config.toml
n_layer = 15
d_model = 64
n_head = 2
n_kv_head = 2
head_dim = 32
d_mlp = 384
vocab_size = 2697
activation = "squared_relu"
norm = "rmsnorm"
norm_place = "pre"
norm_eps = 1e-05
positions = "rope"
rope_base = 1020.0
rope_fraction = 0.5
qk_norm = true
attn_scale = 0.348
bias = "none"
tie_embeddings = false
parallel_block = false
extras = ["some layers without positions", "local attention windows", "capped logits"]
init = "uniform"
init_std_qkv = 0.0943
init_std_o = 0.0
init_std_up = 0.0943
init_std_down = 0.0
optimizer = "adam_variant"
lr = 0.00556
beta1 = 0.9
weight_decay = 0.056
lr_head = 0.0105
grad_clip = 0.5
warmup_steps = 273
schedule = "wsd"
decay_fraction = 1.0
decay_shape = "linear"
final_lr_fraction = 0.0
batch_tokens = 32768
seq_len = 1024
doc_mask = true
train_tokens = 125700000
steps = 3837
dataset = "wikipedia_en"
Each number is 500 + 25 x the weight over its row's rms, rounded and kept within 0 to 999. Layers, rows and columns count from 0. Numbers have three digits each. The size before them is the row's rms in percent of the matrix's.

# layer 2 MLP up, 384x64, rms 0.197, rows 214-383, columns 0-63
115:516539483533464491520559482506502532510489466517518513511512557506525490526494500485537484486479498547463479478525496469493517500490474516486453508467500485438521453488500492472495539513487498
093:483487485510476492488470503514502524514485533527490523499534532478474538557507531451529528498468482515464487455459476521519503471506480519475532507517535488506457505459473530540514478505499492
118:459505511530516447521530483499499538501509497542567507485507519484477498486538526483555488525520534511467502503471462527513503519514498463525502476500460507481508509551470500469489505469494506
097:489479490469471476528517504482493498509539492493499495484486480445519458530515533534528455497543474493526473527464537510520481541466494486518522491499492499493520497516473487488487575484536514
101:482506513503464466508463502528497512466479436491514513500501522462523478475514529507480491495528467445543489571524473508501532528480485512453507462503497507489511525520476487512467506488485505
098:492498478509516521500516476498492525535528473479533531497497514438488503485500488534514519480477482472526499509478545490516500535551463536566538527514514499509540488463508520540522482500489519
092:503477486512453521477457481504500529514464460518483500512475531494519461538503487523496485470512478535537502544490544492502471549504509490473520502504494517492475535526492488540491502570507528
106:535473500483465504516457468491502497493475477493503505486513433514485496484506519471515503495508435463541494529486509504521508507472475536479512480484484528539521445486496525473502553519480527
106:511485525503456554495524506545516532518467474513497524510484518476535498496514476475478483478503488533475434491503510512505504518507456499487453523487467463461543506530457500530502513509520506
092:517468488486497508525521553493503511486466528469573508497520497528528514531468514532503492501515558534477512488464504502513512512496492545517525502477517502512543530496501481531530485465450514
082:455495474482530500519491497484539488545529521494463501514475502567509537521485550520507522521496494512456522519463468518505491501491497517500449489476548550490503494538487490483487489491518518
112:498483478504463519545510453504480514530494500488499519524456441565485476470509513491498462477484493476484514550486503520531504494521489484494518481482468544512520459469480478513502547508494501
100:535520504490513451493469488513535521483506490516497492469511486495530511512512524481491517524523488485541514504563516528510484489465507485505468471463524512513513490544483470548472522541535560
108:478491492484458507496470503499483534547499477488526519546483505478512495549497474519516492505480531494489463500489486537517498533539467502475420502459503518471508564514492485520485507506490512
112:535503460505491482509484478464504518456484460504492464496513536493520503503501495521502487482480527464459489536542463449507500481493474525533518455500510514432507522516489481545485469483488496
119:551538505514479481521475474553496513492525498500519512475489480521529456512537528506489459495502509493535467529493474525522523497491499516561501474474546519471480484511488473526503506502549539
090:495502481528520477493508514492519493528487472507519487485533457502521474482476495518519478496504516457482508487491519509542501496463480517562563533515475526455502478490505512556451497458519523
110:472476494497544505496478473517509505506470493519553525491513488501464504562505524489507522543488525560506508493525486513511492519474488484542471472500523524503470561452487486484462503522512507
107:508521496509430482493507514512503520546442456481491447506499473512530503440476493477497492503475486505506511506509461514508516459477460539493495497456500540526506486516474509522495480476480505
093:493535463506511501534485476451480504504502472473495533501503512460487519510515503493487528518519463474515526531476458477521556482501504522511569490460522533513491464543512529505490525501528510
100:488513478476447490516495516524549508510467497508453499527499484491478504538517559492523502541494520532463500499486554471494490503523476502515476496445504483525509486489473540496525551493519478
089:523539454481452524514511490551547500524502493484538494518502485488481499503485522487492500482523495500572498488536469482499491512511500521513463535476476520476529478528465503526524523468549506
097:560510478510466504517493484473519516516501497469482542468504487527480528477530482484508509515501469472507470547532487537488524551481487503554504497470524501484540532526474472525476533476499499
119:515504523529456509547486500517523511496486478521480499503470528515480483515541497502519479489509508496538468489555492490502511538491448519512454484497514460430563515507483502531503522483500492
095:530502479517503491490509485476525480496521490502525502516462535499536492520526474534510531505499502545499491561465498488525534515516492467542503509501523545471505466581515463516493507491534502
103:501540455503471486501483554517530489532481469482457541538559528514477517502488522504517481470460473521475522511534512487504513505495502528479499494473537505499475505476497483526536464484459495
117:509592510531476471484490484484517508521483435512537506484504536476500466498520497491506492498478480525494488498540458515517502526534470459478485474500534496481471454498485486521491483485507492
101:520468486527478488451525518495484503513520480509484523453509528536543501503549539496516500512433527466503518518488469517526487547484529490456504514504531522498509480516506511474459490511507534
100:517490499516468470499506520498524504520520490537531512513508512512470459487499489525556518532488498506570504502493519483536487515522470475504509481492500466568545552500498505535510472505498542
098:488500497546515501501562472510475517512514474514507497495469459484494504566540487538516472529472548468502495478473463514525546525482517479479466491496513502475480473521500503508479539521482500
091:453485507518503515455526502505508497537498505550477505503554527481534503492451507466537503479500514532456495519494471457534507454520505563481480525488498508490496523488483504531509513491469501
097:449503492477502471514553469477473524507505512497524512509487456475477532487508524527543483477522474544496537456479560528516507492512485486528498478497451486530505513488491503544521483490518516
109:506525477516489486544460535458514528498523499462499483480487488522482472526518510522507443533516514509528513489507514524535504503519506475484498517545513529488540560520477453464462498475509503
099:510510495511490515510495498526505486516488440485499508547536473526507515479519529499483531551559474511509490470486490524498488483502455490526486512510535535483521554481480524527477525453538522
118:526565482490467436494516490492504515525502468512468519538515489509483482485479496471529513485496491514504471521505483521499494556520497476505481469529483502528494508489479478519445491499577506
086:505515490501502469506515496509486507511507470486436499503492510485519511515459537517473469483462430498455489504525511524526474512490479496509449525478510511535452452534499528499519504461496522
106:469464484510542481460516499489539511511497473493521555542502514477510499495503513493506528489452488491500500492481489446513547480492461477538505481521469511503476480541497520509462527472454531
085:486495462512516477495512544506535487498514473497524531504512533492495508524480478507526508497425490498529530497528546448533497474543499494487532526514512516506525501521481515504522477448445504
086:496462490501460515498464496484526547485486471464458486505504477522507493465543513499497479518468481489550492508527501495497487534508462461531473471461465518497522454540509490501453482486524499
088:466562493491535516530535510511521496482501495477472539475487496519485565475462481511506489527498478436526477527490512490528502508509476526498521487512550531516491530529503494503478477506529535
098:489466477509522491511516515530492501549501455506530563509463549488507521557516490492512542501475494510519525509457526528516487542525483508499460514493529491459511529523525484503519493531502506
095:499437491535482482500541566504494493529455481501489499489531485447453525470515476498493482524459501472506497495483521495513500547541477465528508506499538481507512494513502508531514464509494499
100:525481487490462471530474495501503515509468521449487510520453519518502485508508556515541505535526478450478480466524494523494489527521517544474464480496493504476522479503492497459483547465493517
096:487513493550505462528527511509520502506542483510480526510548507500483471508510536503504504560498503510522460481480468516512494569509492510441491510529524486484500442505499527492493540493523510
104:490503534502504473517519459516484506502484494486519536483514509523541472542505543522524475493532547476440445522523514492494523526512464537534478446467506516493473507500509474496503486493490521
108:534543490494437491539501486527473513479484468486477474485465480509509489513483499510505515522493450448484487545476490504495516507484506535439497446483486497503512506502475507508444517509500533
103:519545503515447444524492481581492528522519490465513521493495490500509505508490502468512490555517500516492482518470460524478488488531506529497462517483522490506544481487466471478477486510506510
101:468431463513501517496560501517506526503516447492511503554529483512536518516491536519488495505541487483493485489489524490502499526483479481488514505491505463479491429493468476528518493521521488
069:497499519486479461496488528480485523501501484515475539461514521524518485531443515507475500469487507505442495471519470492557537482510465537512505495523514512518456491496463528545526486484465496
115:506529478520495487546479514533498516516515455471545533493506508487482507503492522521517485491507448455512477519537473540515493504487515474496470444512499483528535496488494546515474490461452524
099:462504517488536526460491529533514500536483471504514509474491535512500487513547484529508500528482576539522504515508503514508490525531498526463496520497538501542556512486482467500480520502465504
084:512489476515516473549537497490473528517508471500482472540501502477529500500456533466521483459512497545502483486534488455499546534480460488500494537509539488456490464494500480474530492496504526
095:502445482508522507491475526499506515494442519483493538457476469498473532482502470518509509494482539506477474546536488466519506495507502506535476487515509544525506522571480487496481524487457503
095:536552473488505497490501506485525506540468496493475514510517435515515480446519517498485475466491481489489452502558525465513497491503463511492473495503538522489487483518471502489452544513477494
113:470508524531481500497486526524509523522520438540506544508526484511533499524504497558538503523458502497546508497483535525532485531529474488503484470514475462456504541503488501496492465501501500
104:500465510503473486545485499466489487532505478493437501471454480481507562485507494504506531505502506486469434479523471481517503513507439518493515484537493507511514523510468513482498503499451482
091:528480491526461470484502487501532488498468490500504491475501498535497494507506516469510475460487455537458496507485455447497529515528473508492500495490479515521472464540492575532476491459508505
096:435498507513516499511472524504516504505500483524516503494544517525514511502481498517531475463469493515510529454470464521525519497487491501565523507536516485517478443516491522471468468472457520
097:496484488527412512506493479474508515512466514498505477458532546561525527511506498512485505537488498511447466532491491520502486531521474487480468477511488516521525515543493478493502526496489485
119:486547491511557484543515452502465518522510474493465494522506467524502489508543513482516514540462493479504492516494424478509509470472500501510493453463483509479502457500495516518482523485504516
094:529517440504509502488460511486491519514516486488446466480509501498542531525497545485510534474506515458527485517512459491486493496457519469499494457509486487454524518485477461491495533485524541
104:473520457524499433497469528522498491498452463464488460484493481515494534530448507484532482542476477456504500491479489498512499514523492473517488537525528489503510460483499517498495473464524508
095:465468513497477476490499499521492491529498474506498508501529468457512544484482514499493527504503479470470479507529484463511468491481445517446525461510496496487480450483489530479539531558522518
122:443539497517458514510501480469509504526486468491464552487485461451479532480549503532518469498490487484467475515540498475501490504486463537437482504498475507490493493501498507495507524476493517
076:510479530517521508495499483488481522501488471505489536506500468489531499540516520529493514499514463496493495531462446539549499510522556493479532467494541544517525500495482501527520464556486528
109:511443487478475483535531470481492514521489472527511524547496500504518506470487499466525511449486470434479493521492492500511482499514463519525480457496465491498540493549500517512489535499479534
103:492535479491546506488509506491449509512479505468532488473468464454476535507505474532531520525495491451525504504523563488530513505545475484499532512516539508540498454501491488504491505505516515
093:476508458500519494528480479571478523506501496493526520539423484513502519503480498489496460503494498515509494525468446487506510525508474544488472483531479503485526507506496506456512496533530538
085:482525483522464531534453510501519525519482515477521517521521473454516541506508522491515522515483480473482484528487434457529505489519523508543495479526515518470471496543523511476497521453510497
098:526477478514511514487491475488485497507482449484502516537550504508488471455544523476502539524495537469465483520529482480502521487504477533506451493515501558547503526495494511464496516485458498
099:507467524557487535509488476533498491508503472485509524536507476453458514506511552454519499491441515482459499482482431501513510499509494516506496489488555503494468508472498493501524509499527491
108:463501495513549474483524479485540508490478512510523533528514508527502488480487528486486466478496534514504512517474467473505509496518472525515475499504486525412463488556466484493455515481496500
093:471500455518559488467467542491499524517486474479490545512509516462507495491506504472533498490463506500487505498544469470495466522526467530473524517519496455495454506543517496452499492489510494
100:511512498543514469501513481473518507481466500491540534454545508511477542512512536503505511504507479514507483488494490521493508509467469476475459516487488544532449506545484494493473490539465557
102:501494473508501508484527467529456517477510475515503523476504468511513490486501490450525424475483529516448503461514454510519522502548495528496461508519535468470480527483490503499477487500499529
096:491503484500526432487502480533511507507454474525509498480471521480482511541500457520539470528485520475522468470504536496519486532513498512549546485488533499499490462474489497542460495512496522
110:473536483515543463509487490527472507511483502468480512534523467495493486534514558484486560524466480463451470528495518483510502522509508506496435481515545531520501508486489499497500478518514506
100:481475480534494523497495517488500522519524453531558515532524534477497499521516454522520502490505503510505487499477514525515508555503474503529530496487470455522507474506509466557493463547526523
097:489503470521500489528540466455528501519499522493488489511462517499484513527487505490512526561486474489546514526517533509503504547519472474552523520526530518516515468531505438531484519510501504
096:525499442490461490542504537496494506507500469499494520503501534532532535502507522503521458532507487456487466518518498522505486539519466445473484513466531524497491515532510455489464473520526492
093:508535487513503461503530482507512531502467543496455459469445481489483517549510505519510460530534497489527475490526555472525519529510511519477470481507497496503540482522490486529529507477481480
080:530478469533535484502469526487499474513510489469525566450504516511469489529494512502513529513476461484503500478527491490505461555487456513494490532491490491529481462529517506487496512490489560
117:436521464491523487515492486528498527510490522512517487506489503481473505535500504467505514538513536558559501488552541470509504521507501535502485508527491470479541533484475476502484516501466532
101:506484498525447522520464538472510530593482462517494513528512546500492508504497481529504527493496501496493477486509518500501482523477479478479472461471530506513529547464503489518504499510468478
110:508491506525478500461494544478498523523466447486478498478519482502467547487451504506491487493503478487519502519512555501487466513534483508554525461487496548537476507494464504518507517550511494
093:481535493519530519481539499545491532514471495488470475497515493498548551535471491480476505493507529535559492527516493528499517490506505535538530533494524486509535526473463455527493517495506492
087:526507456509531495533479521507524498513505472502523514503502472493475506475464515563488512477496528547575487471469502499530503538528484516523470489525484513510497536530513470475495524513543509
102:515466513517469505541541501516506506532477512447478530496498487510479531483461511451498511473506494477497499523520473499520522456470468551505514497465484525510534500489487533562529510470507520
097:493520459517523444498514481530499528499458479487498513474505507483544459545511512440500484502511484530514484477530534482524479489525535473449464494517534521498502517512482531460480481515499503
094:463500445534517472511497501500492529538501480516529521474537501496507508503518515545532499525469498518479504458546515490513498499531485484479520488569538486500432510500528498468520518505484509
068:493470561506490497497507526546496560493508464503478535492485540497545474549469548520471488487478468500507482475486472504531469485509488477534497515508509513490512483484451492541506484505511479
081:519489472490485504518525486515524516528493503558484508498503498485488488501540492477479555500476500463532488534527533477543507537498488510518516488486547457537502469507516461513468505557480537
106:441501488501486458534508519512507522485495488503501464517495490491528505539466520497509474502525465554490501484537544517544462488528531535512502520508493499481568513468479515506477533475484510
100:510494514521493524536483511515516506503472457504478494509523481511503529492532525505520511511518508484468464485521454503470525531467473523486453468545516502533494479526499533498470503435442525
100:495481479527498503465543517485484502493484454496536517470486542458495494490514469506542520539494487502499504491466508464517486543505448493462566492521487504523532466539485514509498477505514467
107:495542448507519501491494448515513536475520471502476477495499512492556521514541543482507466506523438522502496462506491511509510509485511518526491489553503503510453467482501508501475453515501522
098:465481474521454496505514458540518496493512496473569521492513537487507482496500524484494511492525484490502495444553443533516527514470495502487446479501508509467495502521474473493499488477501534
097:524530489489502510515488519516478513498494489539535515500496524495469516473498517501522460524483481467544484540554485513511512521479509495568444454469484522484498500545492478468503512477521535
110:481491467522468501488513494541523511494510479523512514489512489483468539501491488476532509525500481484502514486518462512503466489529465461470480499536544489539500467460458464524500454542553509
080:493529512516560500458464503535548512511495491497500514481540495479496501506493524496507502523456528467519522487505473450486489459532497513548534461476510507487483463493492495535462536468512511
115:482481496511494516486444509522515522521443500500519505500457506503518519484519525461499469492453513490468499568491473524498511534521507500519484507493525496445501524506485542541469488491453517
073:456487504526556453467502506518491490471538498473504534479501540528509479534513499515519501498482518482520495479523488462515503523489430533511493535511506490514514460453497544532497478497484520
113:574495479505477521491498520497500512523504486521523511536454478466519490504526490480511478478462526495466530501476471486515517504517488561535453536489498494439522503513485487508473525485469494
112:473479512501498507528534494523511503558480494482524523525472534478499501515467479502482516479472503483481505517509490425498511478553484493510454471430498554499530485524473506486504492488495514
103:518490523494428482475527515539503540498461471493454472527510508527534455497475523490518507528496488491490491499538469508500480490495512468510464453484519518511522537471472507541517529473504492
088:487464504502521496494525474516516551498530487504488528548515490507523456538475554515497444494520507516554492447502517502515494506500532495509437478495502484506523488491486460500499533524524520
082:541495487522434473561465501505535481471499482477501518470464481513498438514522496525523544505470502477519484505491483487513512477521481471476478445521486542491509487529519504495486506497513508
093:547490498523465475558538490511515481501512494538479534487503530555479531554509494536506492489472492469510484484488519500505529534521475493521499487489529434526531512504499475526504516476510513
105:508502513542466525502519540560509513532493499474495471512556515453493505482460519441511498482448477493512502472516496485503470474478495504512518467481529510477500480475477461508511530507515534
094:523481471537492453477542498519519537510478495508562487514463462452505537496463502508500488520479476476499495480500551503497512497491490470541544506481489506508507484519477501504511493481567524
054:501500486548487510514490497478519534500483490444550534477479483483551499543501519504516502521471497545466514536505501466538523534508487538526510489527529514530491497523493472531496479547499525
093:488540488514433468504514499497512512553493460511477525525504522503546521484529484511512529526474559537513508510514501490474517528546487515439505461484524468490475504498488503524509515508489502
099:490515511498475485517474500453562505502469466491513502493466475484481494523499527505517466481487503487489525538487519460545515465490520511466530464491479542535535460509479515493456527459501507
100:505523471528492502514455521535544490511461473483457478539488527488556507472483514471490524522473484481460518493509494455495511485503466488465468483537548497476497509490491491489508514465457493
097:502501476496471449476507506502517497496498449527496525513459553501510498537516482489515518503477500484498513496541499480526484548494458499479492474494532482466487573496512464559515497495535502
099:507466525526514476488438504494508526494487532503519501464476476533510515530528522480501518533478470456501479554505503476491547508495502481528442478501466517503517484509490503490491499528559534
108:473499464508519546493504517482457495519503446506487478500471516489487455485503555453517489548499559493498524503453484539526499526538484537517490493512497500517502514486481487511508503451485500
107:470516511533525501561502448498494516544517505495475521487503471486459497496547521503510509527485503463462493529510436470501487488515510499458523464492491524516515435494488501504490503516500537
097:478498459489441480514493475529510488489446478467471502467529489477489528531479480526526490469473464491488493534523559490533487478515470508483525521504529514501492528525470527516538480521500485
118:482539506487503460521528501477494511487448486519499457451500530525486492498495510556519437560514521505507485505517537493503511521525490507502500516549481490489474487518480470481463520527518529
100:504504464516462492512490487505466504515517500521469507469533512535524496488452499525528483472512502520486439478528490464503517505447462476504456465520451486452482483491475501492497540500513517
108:567511507506454486536480518499511512489501472491475501487499490481510518492510502469497503510556490514502479534526481524510521516480502513520468478460478516483548529556474460516495541488555521
103:538475485513493495467511523481511505508490504507490519513480494490485485506527535441500552496502470475517518507509452456495528466474484468496500494455521499461473482537466448547517506511462517
102:520507485506463537498496501554528516533499478508530503519508513489511491548539495520552468504460485507513516499522516475517499542497446508464464488465508485565484475515508516485505457508512514
097:393478485513506539500509486498500502549490510527534495485504483474492520522492481524518474523491493465539466483513502477505501517498474524485522527557473510487526501517493516494464499525493533
115:547496456498464488544480461542541513489475497531509471489503488519514475497468506505511448520513489496504519565486527474502499511512520488452498510481532488468541515492489454517477505516527506
094:507488504498444482504519487470506525515501451459438483500499502499487529514531495506471548520483502459492469501512510486523512501514506482488532498494539473543457474478496498526474432484492527
100:477570493500525561526499494505492514518489502493451467513495538447519504533542534496503473503453505443493493505486468497504527478514460473486499478536507496467501482486509480506505512506518515
096:487555503525522477557478517495504517506477511507469476465505507529509508486527490508493498519510488448499490497493474508532480501496496484459468520475572546477471467495487473483521462495448507
106:487512498506486478482522522533535508532483507530439467492505535490504522487513510500498521503478469479525500528522579470538485521484480473504534507482511463532508524518480461530466511526530507
111:469507516514527484548495447523509518515479514504534547474473524450513508516479513493525522520501561476488444507483488476508526499511471512527490507496467486451533506508501474454512515510504478
096:507519472513486506477483481544492536519496488492472477532530477492520511513456526469517539553477503533466504466469454529497514484497505440474501526485494519500500456527505503498476536520461508
107:506529478492503460480493521466522507488512487523510500508493464519503506509445478480489517524532543515565509514541513532517537524504504485506462494476457521506547515545476472519501526468527520
090:519560523506500493450512504509456543479484516505481454487502519478512510506497531515560494457501492525476505512526511506548512555508503487507481504492548483488505510470475467499516506468546502
088:516482466485521474558496486511534496489496514577516474451461537543491507524493516529501512537494496513532468533540496493540505481497507501504502509526524509511530498518512469506490484528468534
081:506498468527518491502465472543488527495475509482526523548473496496494485526491530474494442505463495488480466466502477513527499493492536461504492523484513558465472482483518470483481513481441518
100:539526470478517497540457486496469521506483489481484444490461500494506517521498509466512459523518482519455490505481485479505523512523465509504438496515545466486554532520483473471488507481510499
088:513482498526487496527482487496517483463466499473447499539517529495526527559486499490496547535490481531467504492540522474497490521501478510526563538484536493511455527526483513498502472491501524
089:489499546518453514531517511494496526528510448513513532477473470547508476492509532501502487543501536451477452487495498521485499525505467471489492501529510471487492441508503471445490511498497507
088:443504502500478488475500497463497526533476470528447458478485494491509492516532495516502430508516504485516493521487504485508486500514507518491528535450560498491516492522496508547511453521465512
109:475567508512513489516488436488531508503505507494514543484458521490484517543525513549547460552501509518492517520507531501546485519511511539531511500491508507526498472501512511473481482482502524
117:484497475498463467504503481529508487475469463477502497481445521531552495521569514481507472513485520475509488501492509516525489546488475456471515462499492475468488531491487478486464495480489544
104:511487503535449512522504501498503504514495465475524471487503494494499455513502518541527464515484481496481480484478541537512522539520490474504527511506512447540558463472485528545532515502531488
095:489488495527475478498479540463492512460457496489490501469496504487557488507465505495491497471512500494476472530527495459536481510503448520537529544531551517498518517482497501555488465484478498
104:518466464470448488526555509477492524518500461496475513556496499485511499517495486516488491536495448500476495552460525504510482509500492478520460494495527481501541499506464479522473544509489468
129:523519472502524481538489487510506520488458459488480500471479556495502474517502508505517470479511545543483507470527510445506517507556485516473492461546512489447493487538488488478491513480515500
104:506497481547544511498545505492489493474472465478513519516500515528503575513527503524522469533460480467505513515490481531510480517509461540522509488506512470502476474542500542483500475489540481
097:548515520510483495559456492560518503492485508520509507508509496514494443522531504529511526459506471470538501525498527500532474520487464495495503470500522506497554516473495475485489518513460535
125:530519469498475472551558504530468524509496464483501504488443528512515493524508513486498533502500496450487493495556536509509515538547469510491511495507525495474489563498492490510479501486521485
061:517483474478493484530505552510534547476485493481512531472495490488537478499468525476491501537512537454507488503490473496479460521476484547500551508557505503531513469477513489510535507494469481
045:509524494555508490489498495550505512506489491497479500489510508534527500513471543522541530506474497500526476530528501471543523509550482499520486507485495506516512453523439499540476518540523548
095:485463462498520455501534480527500510504519477558537503508461551517504491533517543465499512546524503490462485501490465522525526479504506492505482507515533457478517486528508465494469496526472513
104:503504461526522474491474530469539512523490486542530532440488489497507496526505514496550525543493493511545466492465546502517477530518496502487530507498497504517522532480496495504463443526481505
100:470508458529516462540523522531470532519501487482497483513504470494521511500490482531514498516564505508515504456525491472503477527506458512534536504478511478527432500519453502530485490492528497
112:451492484523509480496473483503525506501517470460509536468506490458502518493542539501532498520484490484555519514524508514521483505505516476481469487540452482514459448489498488481487446495513540
094:456538513528525475542539470495481519476530493501494560497492504462494486536513510509545490523502487502483538471512461457511507537503488543481547471515485518503493461485505499496523521491497535
108:525525481506493480528501499520506528524478469442461478483468479474523537543532509515516529485512486468505472452544535493486516525510501472473480463492500496468505481505484484480457506506554481
089:525495528549467500484497511460541513521509481501512523487540529512512483531522491508536465465477503518520533529488432518537493517465482521495506534507463488465465476516498509517499468466479493
105:560525506519502524489468518465539478517449475513484509494541513506531494468529533514491482498477533508491481517494488502494526510517478567494480522466503550503518507537501497536468500520463524
106:500449496533510461538487510489547503541464475504468503521536489504510495496519502471497500517498474507494476505497488483525440464480505511535409490490459515513503504520497482498513536515480501
089:472511489505511513539498486510491521505526494501494550573453516464527462481491476516513492487485522543509499550492471479504507539509495511472518488505467477534503543467476505473527529485489540
079:543490484485516523468516527467487521512496514504532523509483546450517503511488506494517513563514494473550472542529489514509477541519462491531525533474514490493471507512490498509544493514550481
104:516508485499499515529519501488517515522532475525519485462473474532547488500492533472534490557518474516539488517487490504513516537464503524518446525482476504496491492544469486508530539507561503
080:519506481497489496489505500445471513500474511535494476514498510511511525484529541502528491495444527488553487499498484463538486490498529533541475488529506476549467491563512507497481541531501523
095:499524499524458515474506518495542521507456493507479510462488508519495478490515504474519504487434480525443527474513492509509473459527456562508526508502523508487515513481497477556487496489478474
084:508499470511485476569484493521490505513468502457498509487444497525484529474484493514524509478509484452498487557516477475510552497533510516474491456497488537483535469519516496525503524514517537
089:490484473534555465502473501458517523531530518489475504479482491494471486522479506563526520533498518484542504508515506474522497499512547493490474502496507528509542530538502487529453464491507536
112:460485463526486468511485463498505535543487534496463492499453468484511471520523521517529467507563506502511536488477484468497525507552498488491497487533462514499495457526476530520500523482497514
096:495518522509500541551458504496518491491507485486515484464513506493459478538501536468497485521463492526492495496549511509517487533509471506456540482540528532513489479527489463457474539541493505
094:495454476508486497519501501528510517530467493494522510513512519509527533496514523466533497551447516442494479535502446522529518522502468456485532518527512482511495525492496453498476503529520530